Weights of a small GPT-style language model, trained from scratch on English Wikipedia: 11.6M parameters.
Each number is 128 + 32 x the weight over the matrix's rms, rounded and kept within 0 to 255. Layers, rows and columns count from 0. Numbers have three digits each.

# gate: layer 4 MLP gate, 704x256, rms 0.0936, rows 49-168, columns 128-159
# up: layer 4 MLP up, 704x256, rms 0.0987, rows 49-168, columns 128-159
# down: layer 4 MLP down (transposed), 704x256, rms 0.093, rows 49-168, columns 128-159
gate49:131125105113097181104117124090145136149095086125176119108172126140197145103085143179125122106149
up49:147162125100132127184109129088082152066141120149127112128085102098051158187093127170085108130103
down49:115078167073137130188174118103119135123160102129133169078110166119147116115128113189068127155114
gate50:139148128087130175142122160113124141092094142149112149156073122154168101061116124141074149064125
up50:130159166151119113119162118136127159097060107151112116167176137109118095116120184084090160099157
down50:160128145131128105141096098161202128133124120151105128156098178148168110115121118102157136103154
gate51:099101120143112140129178186143125104122119136133152092065120115141151073098181114142085152061156
up51:145111078119155105118092153141198132136139142150134124159115128166123097131153107074117130142135
down51:135119120205111099190154144078096138148164110145168172185121098108167100141133125104169116116136
gate52:145145141113165104095183094102100250131123087140132115173079162095122125137125140191094063094132
up52:102094140142138169155152120104135148164121100109138196130119102062133090156146127114100115099154
down52:125154155106042131074097175130158211118128179164100114131079121169101119114178121171124104169093
gate53:120066172124128121068028129076122124141121106181109163192162137121129097093163162096159126142143
up53:129076104182127150162104099121118105149133157084131133115106134151148116149143113077151147097092
down53:159125101143125105099147092096119118123089116119174075163124099151128138081122142135129144109128
gate54:043124123085119154189145081131189091140094145123146140125134071100127127095152171103120087147208
up54:192123147129090162089140117126059151139147073174090124101076092170237081138123091038153157089121
down54:118117137173125151083087090121053141145135109170103168083165129163137086108122101110142130176111
gate55:076127151112061120139127173055088120115070111163096125175131093191144124094159170111145119088124
up55:136112122149109125109168150106162113152160120115159138093113163075133105113114083138101154115150
down55:100129118118119126162155143167099124153113071114095149171105148111146137065112153168162150093151
gate56:126104115118124156222123139119148083148143075180151152166172067147126136122078137154091177168103
up56:161167108146120210195158136173158141129169125079129120089105106145144167161171089104105118153154
down56:189166150165100121138147154154071141080152105144117153181144172095082098131123120086118136114148
gate57:107085064079112129121161110177087092102078087139132148136183104139165171096096114165116134164159
up57:165121115137101193160104171125167086126142096168152102092119085118109103174122154108098108154129
down57:125134122171206153158065135139116097067110116115043072131126114152137081079201168161166094147113
gate58:048120096105057176162192081113182152096088132176172151159112146136165095137159087126133130065137
up58:174136150125148128123128164128079186092157121093067156089078168136104149114099141153106125140050
down58:111042136197185140123161094103066159187189143113107105184182098137161122174085131139118142136129
gate59:111145154133141151098128123090058125146103110158103171141110143046111107126119097135083113063140
up59:114169139046136137117126121151136137169138122130145103096135105164130155159090111124137153208115
down59:116083153130167144096163110092132120131139106162118171143090165112138149094125128126092122075080
gate60:076084176147158084198119103108117169098187126156152140123088104122155156109166082134061105132089
up60:105119138149069084142078154145155211142215135131126066102102075187156127212121158102089078154145
down60:102146186134175132133141126146116137157111162122112131176114151092118140111085155174101073063100
gate61:160180105183189109168096141105126126122121090146108167154132135115128126119154153062140147075136
up61:147184158132074155111140153109097122107108149066095104146040183145142168138114153116117123165153
down61:116131134109148112097113134154116131164132154119144146111132134182182122132088091181118173128149
gate62:115123133113116134139154154135089108132135108171117144147130089141159185125154121103164206148156
up62:078122166073131183151110126086136162039137143137140096165144157170093159158161165113174148148085
down62:137109135092153111113113182159151111152159180165149121133134197138116081168135131177082133099149
gate63:166114130140115106187153153092055100108139076158138100141131124159131138081119092133108138089164
up63:138106127124102152088139129139113118122083068104105141101156131087184172129118137157142118119186
down63:149167120163134156117091168116136072126120137129089171146177128118103118133080150077127120144127
gate64:136056183148147139112182082122113142167163140200080170110108088111142139085131073145127146074206
up64:090139096165162103128099137123064118117129122142158138111103142124128135129154120096125087140093
down64:120139036123169067135143112116122174173175089108166151154131148145152091189134121077160152146146
gate65:149129096057107151184147101148066087140125114167144149181087090113168105148128077122089149167123
up65:074081182121098163061088082133112106124101068146098144119113170190142110104113116094067166144116
down65:182127093097107154096086074128114062153084103128145147145145070084141162083120095109115174138154
gate66:133111167132206121112131154105148095102116133079107173132079127083138130123110072162150122171113
up66:124070137151098127129101165136174083063167136114052141135147153158103134148114120144100117120109
down66:097141189147150140153165202121124138107135140152178133075145128130072149103181123129115077157098
gate67:111123128150125120217157129115178140102077110164159163120104108092120093137127105146151164136116
up67:092146080158105134086155169127133097166145145153091083124174141101161134110162074125093075147155
down67:170074131110099121132119128195169122099159150161101101120145155150118140069171135113128147135192
gate68:050088097112105110148125145094125142222117125152162147106160151107188118095093083126092148163176
up68:118152089103099164139074101173097126082078130081150159137143193167061114128161144078163145061102
down68:123129173120145129110081124159094172072165079121148154106112109126142131167127116111125134130156
gate69:074085140164078109157106137082142148153060136163119108138149128171194165096067112106151156138182
up69:100115067135214179083182104105142066130184099154120121123123093097158115137117111147096130169105
down69:135173118188090099118120113165073150135132122101109107122132138094101174073088089103134091108181
gate70:191103109175153150088176081122120125136124109098140151170049135097104153129089121224117142113132
up70:146190165169124087094126214199167126156132164156176104160112116122133114144136118056131115159121
down70:121145141151139142089128142106132195158092151091102186105153073126108119123159093156082131202129
gate71:126117131164095168173130062074080085158139094137098145141109113141133143087080096077061082098101
up71:090161159181150148121120173163128144128107137126112131112122066160102137148116086172176147100167
down71:162113178214119134107140091094130094154182051083103217073159116103081117155106135187146147182142
gate72:101107108179100148186166165110139159108110089094076142098175089111150135067125155134133151138153
up72:134156162118156071148054114122129149123119133143146099128135118113133124120059123136153134155121
down72:181148118101115113177085123091096134136131157177118125138077087077082142119091090159136161178120
gate73:160099044138138115119096156077164160190124146129127150165117102133141126138151066134133115148123
up73:161108147151119143141096111113142141123147099111109125102201146128158130161155132111115128114085
down73:150125085048112172165078145072061134144101134137101123163130083141039136165071105094119171057147
gate74:170176156149152149116110147187110138089181158074141133110138091101110201108138131133165101173131
up74:114181151125118113143132137146142126148135147101066131167131076088125165150106080156098114133123
down74:097076085120161122170112130107121154124094121138172151149119166149138095136114161142125113123105
gate75:112150101146154174171071144116127104220175089123210177078135115148157101084103104198159125104158
up75:116147107124094141127130057142176120145094121137083174115133117146166054127116099130151137103148
down75:118124098155151099152156178184093102119111119136081113186138070067147101113125133138123099112123
gate76:129088115063101158131127156104113191078105145090139161078142130162122202095146089105049125173166
up76:123088132094156167109093194134107138129093104126182143134115208134119098111095130127128169132113
down76:140113211147146122167157162137164100178113167186140121073110081129121160091130158110081129108044
gate77:023146120157144171113135100123100115122122139129108109132064171103154082152117059075117069145082
up77:133117119177124117115103110174140110128094158134148127101125146083113187112135096108142112169103
down77:132108146110077129074138146111109115114108116130142149119118120125061153119075140155090126091137
gate78:130109131130095152127133120088153150128130114144156085113124194179127137121097182103069141177082
up78:148098166149118116174108180107143173059122157153100111113172097070081127151204128107172132170120
down78:143158086123126086121120095084171126157099127128116119134091114119083047124146119126116170124173
gate79:102067103144065136123147134110073143150122063146140154107110176103131108093110121107112142169167
up79:072078126114047209147112128150142118184081163165136127113130150138153127120102112085069137100164
down79:145160155130135094128124155141141151089141145159153113108126028156123155158178143172128081135115
gate80:108077117135173114169083140125115122056175155131090115133104144095138128133114131153114117201083
up80:118126121177113079160090149109138110132149104105131127172158099097091096158207131151145074199083
down80:160129129160090104149094101149118103155099183126151147102121106161127163135141111159120141103153
gate81:097139117095069110180157141169090110085092085127121146127106130140129118113145075161152136177166
up81:113174111113154091128109125163135091139128114172154150158146143069148057137131124099141127127212
down81:096163176157123103171137125119192152057176104152117151133043198126123119137114080125126115157186
gate82:090131087154097133126142098132114123177142081074150156135129135108243097108152129176160104117103
up82:082106132142176069129105108103138174179152142131112168097163101101091164153062139077152131126151
down82:133090154185133118138115141118164122174102120202105125105110184124122113173086112083176104150143
gate83:138084133096173129131116139096152116157159131146133131136144127137144094064121082121099178073135
up83:113183122070089123106127088141088108134130068101119110114139122126147148082146140090069069121155
down83:112089137080125124125139145150141139137150165104150133133180159101121080167160141154128194117122
gate84:124178102172084152144108105073087159120114151163125156178094107062200108129112176066149141138162
up84:107105107142092153118125106108163081091093098165146130071173159109124121165128132117156110134149
down84:113041176140122114119108170091132221123148103140110120156175175125074119097098121166130137080109
gate85:166099133082130184147138103080151153133149150127174142205124065085107170082089131101090125134110
up85:118118136132145131125150160161136230118111182101167126113150129085105166095127148149132149160137
down85:162135130131162068112121119146174083077106146147149109111120073056106139126076093078113080162183
gate86:089110121103167087169172182062121135097135090141071173058133126137134180052116140129100155155140
up86:101151118088163128132129201142124110144165119138101115160116175222085103104096109109045178152104
down86:130163135081135126101080148109125183117156152147069117068126116097150147096148178126114141151122
gate87:072099164089131105153095117114127131147092112135136142139136154135135084140147119179126119104128
up87:113168115138080130145136118120126077123103101158078113066102182134166119111089101069130165149134
down87:059129113140208093138142100136091082122047135174107154168117130133135118101110117128180138126124
gate88:137114103141102059168090142177187134125172104076120107171194120118209114085172117108148116099186
up88:106096144171175138088091092110124101118168131137112190120079149148115099089148132146111154176138
down88:115125178165184110143131145108090152104147159131156113129116117124155130110067153129158163123156
gate89:085071119154083147181160162202119206150145077149113138147113178109115119110151146131141137164117
up89:144135143189106118119154108104123147147129114206132104099207103074111150139151135074110107135129
down89:159085133109096170123116184146121135117149177142078151144152147143165101084149141084096053091182
gate90:147143149147115183167102107150085087157147113161100143135125111138114102090120125159076111147180
up90:098118112145105186132098084131110092166202152140148093067134088145109176130150114133168111171123
down90:099125173153112159168112168174060089168150099157171045125113124138152172108122126132131056092125
gate91:096156127219083125192153192116092146139100122132082136146142098147140149149094149120105101096124
up91:168119176143078137100153130099078133177118084106103076122090113109165135080114125148102110145134
down91:124133109173103144153103121136169130117113133177143168138138104125142142173140117089188146141124
gate92:144105066129110117157129090102102117129117147074126130130135091114138119098123155077126184186144
up92:135060164101056170134161129103149089155099121123086108135157186135122116103075114111095114172123
down92:136156105130153091081133100121106112164141079139173136125096173137141105159113134109136124195083
gate93:144107142036062078188180116110163159183157138128113142080165102148132121084109086154144114132139
up93:110084091139114150095165157123160140124161129232044145096153073132082193152137129161123142106125
down93:193158141123115099048110209095161138049066143160136155119074133114200138164107172145118196092140
gate94:102091156111106105164102127119073135142133120224160171114139127146143127090144126124118217118158
up94:186136115182149136124114088092162125043164124130115094141127105107097189130072136114112124137142
down94:093089135120188191152103108089139122120124084158128161084162140126096119155070109137096139134092
gate95:158072110107160137186104149140169154176129126154108175118171076121120101115185104084112157179164
up95:063131119129142043094108111086078125074185158107130188164083029157145173101155136108154097123092
down95:096150108166105188178109088111108099159139150080155083153133119106104176114111142151126170118089
gate96:069089079162130092141125151138108105193129126230165146126139161144194078087212119109126084136154
up96:171165131152110119135140147096111170063116087093137117133065104065117139155102159142130152117127
down96:098145125156157163133135180103158099093146127092090128185147100116153121112108134083118098214113
gate97:123129168082129109156065140113144095175147138138166145091134089131126145083099165117130137092084
up97:134100170120115132143141161120128153160120118128046121094108162145147088197075098167185119075114
down97:115104093153150111118100171069117099069151077130131148140198104100151198134120125115066099123188
gate98:111101141176078091167191132147117133089037125127097178052192158113157147130162113159127116068140
up98:102113142126108165142090118123107121115137094132148128157111064149184105078084133077086148161138
down98:108126130115108140142117094124129157072111127099122162110153135091137137173114126123138139139092
gate99:145103152133116065136048120068141145136099135168141138147128140102187172101138162106078151203088
up99:116126190065105126138164090124152092116158146094194177148185071143192140171107080186100128110139
down99:085116182138140145110088169078103131161111148170118129101071101092106173137116066123086149101118
gate100:133086165110162102161147052078151091085184111198158124107166160130185148098116089116101158136173
up100:147190115111112140091139128160062158173122107123086162153153115124098130120100110104136148162098
down100:092176076115111110095134136154133164105096055125120176193089145176124115175140152195144131180035
gate101:133096105144084121153102104083165092183159101134179115154140089141164128094124048187146145080158
up101:174131110077134102139115126081114149141089135148198164135087172150023141144126097117074143114103
down101:155089166049154124096131100164137094109126132156099153102134122079150116124130146082069142147121
gate102:134132110086107102153091184168110139108077121153131111119122109166138107133148081107092092161130
up102:092092153176118118113100131107134148101166114148164128115108181170163169131151110157127144090124
down102:116134083112148120155101135154110149132138132103056120138134159160120080127094126154112114129091
gate103:136120128104137117143164136134138133115143164145121168196166124152157147129178162079128151135131
up103:093089105112137155107156129110189155085118124158093112125112136145083117118134169139116103122112
down103:170091124114195073153186139103130096185085132135123131131167150113097123169115110161087118157171
gate104:106104161118070135153136083160157066134108100199170145107112110133124135137140143153113148130119
up104:102113139104133147179152112139107116143132180153142108124127144142117107166115135119171148177121
down104:153128078160137152064114136143095173124086122144096152166126196123122072123089150163160088165117
gate105:124065113110179097203153104105108159197148110140081168115128132152142100135095029092059149103168
up105:149087163119175171157153152124154083152110156182074143112160122145116035145174117150122113050117
down105:124130139117091085148151133115144115137171118110108136154063157194118132116146113102087112115140
gate106:126129108165151153119107094062123135110151040087154161064107119102130146106097120091056153123128
up106:179188155113153118130100098078092110126104117084109110136130136096112137050078104084116129105133
down106:150116089112116146129194134110184114138146140115137064066123140116177163161086128163120122150130
gate107:102121079107094161123162113132098139108152132188127186136112127046186134116075066127133120123174
up107:099133155098175188080203108172129138245236130115181101091082074129150137083073140170129116117155
down107:201091183143081136130130097145143115174135134161173140189122104136072166120147145107122147132164
gate108:106138134136103150159127166125141108106195117110124204158146147148109085117155157152151080124134
up108:127100117071162148110134144171133093122080136119145101122127148092151138097166181115172125149169
down108:104115173155142133145163192123100120097140197147214191118078112116130164136139134113074100179107
gate109:165091146096067162195086137166107132145122093115158127148130078090128107117105122180130084126131
up109:124170106146152141117141112159146176141078130105103118096158082076138144124177126067131155088141
down109:113115131151131095099164105101119158122180115137116128107081147119155157138123133239133122128121
gate110:115112132087126143116102130115111086096118138157095127103124118101095142124096095168154151118098
up110:092142143105127125106125114119142166084112121121129131120150135173159117089204136170126111127163
down110:122070138056134119091146129129098108126169113097142173192159130041163170135100126137172098140088
gate111:125101126135088125137197121116160162118173147125140148104115116121163093130070136164080126120163
up111:140138129162083161145112120126105168120152145121102142139129145181095091096138127136173098037110
down111:134110186128106136152131113141171179133101092169131133074157160114109115146138164097151136126113
gate112:086103059103160157182090168099163142173190100139096103132105094137190150121144132134169115133146
up112:041090112135138105141112164086140165076120133116144127099100123119087127141124120131129127180129
down112:128079095111118133079156117059175146185129166138105091121126129085122188158083141147098109206142
gate113:104128115159106166160173106121091102123150144131084125175172157139091134129143048131132159120152
up113:184056131200112153107182063105118126128150118150174089106132116118128151125155140175109134065145
down113:113114126125132147087104130067095096111147144149107129152087065115087110123128171135125081148155
gate114:125161159093084153161121137107117104133163151130163156116155108144091134125058072154130147183154
up114:108109100129137136123123158128148130146085152127105088119147168143117161104144074150109112170152
down114:048115122143143110072181059154164137126124142082135140167106124131174082083151174057047110098145
gate115:149138082078105160158156126102074131133146050163188164144106059160155123080140133069099079153140
up115:131149126198138091119089228157169136092090142068103182123071186067196187217160087138115079197110
down115:030081117139095058134123162067159115143104151106144160163177100084098121102141133162181127134114
gate116:139057156091155143083155081071113077131104111157097148115159157146125180070093144077091141159126
up116:120176133044118119138077110170156072117140144106205091187133176137151122148116149147120116119079
down116:110125090133139132102133139108110074108170084111140201099134129111150099113102152134175133126117
gate117:152131125122116156121108098097102178102170155188057134067131149104132042153131114107128076149144
up117:127081128158157162117122130102100138109163152157150196135102080166096142106136104173144079188080
down117:129158114093094136130157158115125137086132091099113067175136161134202161115151143135164149085101
gate118:166081173116122124181123114160168058104080098115190163134125174061203108101179129099092165149110
up118:164115129141039109179152188114092133121096134098115110109143089121132133101084179128145130110073
down118:163073158096139104079164128152142136140112141168131137142177149078104100107077182092076062109128
gate119:096160112125116134118185092167143107129119081123162158088104081107178115098125094115098173117141
up119:170166139173169120103101126093077159135153132087085151141123174118121186104088146159139092116120
down119:167206112121144109149147170066131189157123087171154091160086154115107132140085138128169134140132
gate120:139073137150098120168136133082131122175207145157168096111047114075112086045126126101156092131125
up120:148158119147148112134170086167165136098110155103111160143151162174143118114130158145130157108138
down120:160123105145105076151066091159099131134104096146160111150130187137117108082146160143113154112164
gate121:053121128126115080127092141152130144091146086106116150116173158106172078068124082146088143229097
up121:110152125151136116149133129145133116139098164143086137140150137099140122117213141090108054076143
down121:084122101129089139119085085102127117125180056109108121139156096108157143114088092100138192212144
gate122:184121136130098087132130160061084106094149149056053105120154133138210108118113123104131149154131
up122:150151153137119146145078117155103134124110157099089121100155077141131060111177143154193119133100
down122:139158127079091120173125060174170111153108159106103107128144107112115146094155157149107170101136
gate123:100066119124146110154135141093134102143065133188090140140096136098130103160103121091142152074099
up123:171181114146139130136135137111118193104092133122133123126108131131122129144155138082134150129048
down123:123172125108142147142133132137128153184083087156124128169096165100079117115099150097076174117174
gate124:099120150090165136135170123121138039098116117165183098129090154147115086098155038081107160137127
up124:163186139135103103133148089107116159133122150099152124140119114088090098136183094143121105120082
down124:092174126141103165105164160143134120140149097145139127147144177068077073123141107124141098159165
gate125:096122135133124093153120132087137123126155102170159145121123112092121174113154134136170174116123
up125:152170118150119130137127131110123101103095134143122126150105099109147094185154159123119112206120
down125:125113138161153085117093111139162184143105098163154114136141149169169182133190129125096124191139
gate126:096121109074160090119129072076081127142151165116090173121105027126083122114090095180124100128158
up126:121103124143131114122101070140163105114113128129103143084104096185103148170087107095122136172117
down126:110084120092120145163109107161105066083141061132067129108115139109097087107083122153145157086200
gate127:116107099125143097144123089085158077143125142160119152141063121143156086140137152134063131124138
up127:177172129121150136136130110120129139129182101137149138144127061115120123170155117084131108143138
down127:094140107097140057133098138126176103121100167159111116050113152111152182162077176115053101121128
gate128:100084121120106171099150133108163164089108131112104135107162146122173114086114135113096149219187
up128:131167109114142156161086091197133122121076177128115085087108176131113125112128159156145135103083
down128:136109085119057135131172094060108091166095131104103087101103119165110091063112152117093088105046
gate129:139101089110096140189158061084137176129160088187133139147092122127082114085155192103182112169125
up129:115124115143105198121164067104177141119110109156123121118186131120102180078129133046171141130107
down129:123156129153137157104087131160109099170148071111148083143137187145094117097114169106113109174099
gate130:106100133127130163149082091095147130147198030164141125128135085130130137077161159090185098094090
up130:165139142195181127154144110115144139109142112148145112122154129104129176113108146109089086121098
down130:097092162159159142161107158088128166145109133102100172082084136122096173106099114149103171139100
gate131:018146117095131142116078105133082129158125121139118125169139116105082102103157100122096153144115
up131:226180161103095120135169127118133140078158129125168130075162150159157110108077146112120158123151
down131:051131140129163137149100124104112170148117075121125140140121154138129121146150137110130122103112
gate132:068112134135116120133140127098083067066117121137131135129170062166158172110119047059139168087105
up132:104161129078171115165174177116150126095095148157126093170125123132152132175145080089141145105131
down132:155107158097098148085143121098139136100083162143160095130165125107129108153132071123139120108125
gate133:094127154118162175105136112135148167065150132136099145154128166095168154077198178186134213145172
up133:154107122182112178121078111088110153156072151146088102118085136115179090140123178216130126086142
down133:155085160156129093189125114135141130141153185129068140096125179163137176131102185134124101130096
gate134:089123127150089097099170157121125099116095147099143100144146119110150157112103101128132113132132
up134:173165083139120160139128087114133154124114209140107148146087079147078092087121155050128132086104
down134:143133104086170101096156128180209114131118141144127110155152078111109150116126113112076112204169
gate135:087139124125117135118139134110121097113134131169147136130093168088120087066115118134127102148137
up135:128150088136098119128091152119108141130113030137106150182088122076105080111141158146127129119126
down135:137103143113151072121178134142102089134138118022093138191127202194186166117060147124139099103124
gate136:114132095110120184139077140123081069137085053164065098101138116083083089072136124121097109118180
up136:107132149107189155126147156083068180138233191116205184104164134127171160194074076132140153082126
down136:139122150122082131133192170061115126155154060129169220139122134129144156089142188099124175114124
gate137:124153128106157154138103126087097142156055175189117119110080151111199159131146146162100061132182
up137:199133103199121157151109136088130098125155174099126123113119160110147168107170083111064124187067
down137:105079109053127156108222089117102137145112131127144184145172180147168161097212108132123117100138
gate138:095152139094104182176142155128143117193146130158187142072117168147117153133171156108121126068111
up138:104150115099114122044126110136115208042128109156156138136131127121148124106080175175154141159103
down138:109146164131153147098152066126135139061134127115105114181115185114150110108104154178136132104099
gate139:087107113163124126111137056186178079090133031118119169154105128137131092094115112116035176169120
up139:071168124122116115111170180115183091140148114105152114156115096158119107131094128152118122184127
down139:144151113184101050151140100121122127173100124165130086119102137095161077149134082082127120154139
gate140:136123088135161103130186174158127099177085132137152136107154154104225192130126159185115141124161
up140:143121188050118155152158110143168132074127118141188180152126143134119108089118071155081132095137
down140:159180127158147130151163104127155107090076129106126120171159082133112170149085109127130116138146
gate141:125150118111187108131129104181074080129134133165143130125155153122145155057141079141117106079106
up141:147125154163132097115125091192119149089103082141122098081165094117105132153165163130145124129095
down141:114137122129146125160079162143111149134092129167132121116133120132142134144144167154103109098124
gate142:098088079160149126113129146103143100143161111105106127085065113081169154104153080085117137145136
up142:129100137102123138141102092162153114161141125100183117133173117110126136156106076171199128093126
down142:072083101098164172125148120148148178185130109102123113105103114146082148101140131101160070105107
gate143:097109133119096135155160114092133122159128117100131118122134097085167169076056111078149127107137
up143:143171108098130097123145135103133206162120130140111157125104126174106030093167089097153111141159
down143:106142176112170086127101125169137106115109138135150079116160121150089123140122061119065155161079
gate144:150067144133076117187144172111124102081160122129086141121123106144175165133141119141139148121149
up144:106101152121107121137093086145136109115077133141128113133177150109214033152200137191119145073141
down144:108112126179110150076158163108073127203146132071100142178148123126140114125137137176088148147150
gate145:122147152055124114156117136072170101143122103186075147100105134150124124131164039080118128113123
up145:194129166159164113160102118148118159107118124095176076119120125120103136097175084172150199130084
down145:118140143166156175148132170143140127109155126135136129122112167099175120176122130114129198110166
gate146:080164143107172130201102119112156089144063105163165129102090125165153125090126077116162101170142
up146:139110139064139099126088144193105124141079130154043150147139157123063139124057100189056132198143
down146:097124154128096132133121082140113118119145128179139130098143123188131097093135180095184105120052
gate147:170166132144108105104066175146131180105135139188074154162082111153121136103162099136136092162150
up147:140146140174107139126118089113139109149128102111170123130128138130098175124135147115134112125147
down147:111095118139135122134148156153089164115122113120094148099142140153179090107082149148169135115146
gate148:113102114154171139155106208103134147189102121155110168105130135138087099104120106082138119128123
up148:109094099085150148107147176119121086137151131171086082119049157142119120100203123139098137166122
down148:111128123095091136187092117091084092135105149119139141136108129161104116070166123170106166067131
gate149:089105148152138119121142129108132165109121075085109132137108141145143191129074122145128144184098
up149:115088140112205149125175108113115142137115114126126140170094200106180154142112136105094122147070
down149:127121164103128167145139106168164077146105114124137118119158092121112149134159106111085132100143
gate150:148096157104117117122113071147071102144101119133143109064126180104158100191125107104077068097155
up150:097104131148125119101130113112110181138129098083151156133148120103126181130132153127194125139116
down150:136162194153124162131084109146103209135117142134125171171084118143122121048124240122147115124096
gate151:089159172154097080167120192114122101187109105179144141126113144110113132084082061087090127138122
up151:124161156179119204148162098148113130113122139118179164139106194092186133123162077158163146160120
down151:199107158137096096187159191175129105151114160121067157129153089144156162088124144096178133126158
gate152:123096130114101170140085139117113109172139126123110142111104127143111115064088090173103099108148
up152:206134167117114129129126155176171089132168134121141092141113060171117153087160166124139091125076
down152:212091162118136162124105139148133146123129174132122121148173075196160150114124114160120108186150
gate153:109143146152095092168135167156159083108131176154190127180118117147175098108128130129122119168124
up153:164156114128112120118103149186149133117102133100124096173080123034141138150144152127145127143113
down153:179173143175165125103122159122128126155101132157139137125094103110125192091117132129136176113161
gate154:103134168124133110117119110080114113152140124135127129094147051148135117088169147103105122141121
up154:144096127073139127105156161150051108106093116158159085144072087162084159054118132187086164138086
down154:125181145104119097176091088084134146132098131111098088053137114159078129181079116101150111190117
gate155:083136069088175128135100075092120157144108088183132129111161066142165139091129170142128191181148
up155:129068111147131144171069166134193029159159136126184105151076160105094116082149149139075127181070
down155:158060157130171124137180124124088120091180190147110192100093157137106155113138098116102087097123
gate156:107097136132124175167127116042044141162107117149150179115118103110087125108115174127146136118137
up156:106148087144112117133129108095173120109084120132082086140144162128155126158097114082195113075141
down156:178098096116112155209079130164060175117110108123093112172138112097097085107118146084091103140139
gate157:150103101113127064203146109172135212096105136140168149030109124119148103140154109156134093142122
up157:090179145192066175130052121128124110175096106145031089132158051084158166125071123108154091119092
down157:181209207107170180123180096147187137091165116125167085132140099084122146120077164105078150137120
gate158:170132135102074141155171123173141178134151094073173111126091150159114123100149140185089208154129
up158:101108110105079137140126099111117114153173093145130131045151102060143173143126131096178043113172
down158:119080152122146129113135079118143165120052130123115197090131122105115090108142099195117099018089
gate159:174084118172146156139160172139152122167117070146125167070129107123132167110134111142111138087125
up159:131118087125129161115126127126191125149177147096097152177108130137126150068154120104151087139162
down159:116150110133158097125119150116063126139181100123168162105121115102143137138114084123169145173090
gate160:151101148176116097193181139134073135150109161158125183120047111142162109147091141156095110102103
up160:150140130174126122155135151145168112134160099198076137123129158122125136132116140105194123114095
down160:138114183085088115103134125184162127142082131101128105151182173158119143118120118158095196160114
gate161:125105147100134187151135100110120098114124069095179129112110104131166132097165054141092131118200
up161:096145121149069133081136150145104193122134151095111138107160120123103111107083216109132109181169
down161:111029126154120121177124165080092103117087148128114098061081163175115151104085136165087106127168
gate162:144108115127138191115117116110089112201122126178099128155149135101167097150129167079141168120103
up162:161161102158131075108106084128111120167093101123155136104162133120120106159168173164175093084124
down162:181103104120090179208081106109133154135104153054149073143101177194186113138157112156128179112160
gate163:115130164162114156207131174135066155116158064097147222150127111090172138104119123177122176121118
up163:118155124223186124212091128128098114120155055076071199111083060062129166094192166187180102146082
down163:095106176165096207124139098169110083163105130120154166126070112170149127132123154124160124078129
gate164:132090067124127119112195144104109088081095084116146138172153148126170126112166082165129131183176
up164:112141171129160139140103141136159141176139148152081119066138078046155111133134089112101146134188
down164:162129183102061141158018190108161115155065126131188184073112078113092118059119115120083123107137
gate165:120151112137174147128145141110158142087145116096139129138158088147143159130111147148151142142135
up165:130156152144061116178093139168156205104134119123159086092106153134145111119122097114137117116124
down165:143157120136117109162129125142133136130120114158096114106122103125110137089106138123144103123160
gate166:088099045092143154201148167144172097166208105116159156138069096127190153122144094098122161133099
up166:076130068140129131122060066111143114130072145128192163165132156178178145158190133056059166137186
down166:119137170140122111176126149137081143154139084215130160098142153146153128118141163123145095074140
gate167:101157116115160126115167210165156125141132128173146181148188171137207089112105129095109157135170
up167:131141154097167105145116202159182114163149120138111156138121105120119160088045114153114091085066
down167:081106142118095122081150163113165100152113032158118147151097109041143109143127128177101084142077
gate168:143072162088108149145154137173135140170135121139151223102190134110157121097093122063146136090185
up168:089065167120071098129050146146159157068136110127119108112159123115097199095125083124143147194133
down168:134123170142156116163133167125091094162163162130194100158159122158092097125208171137144087054182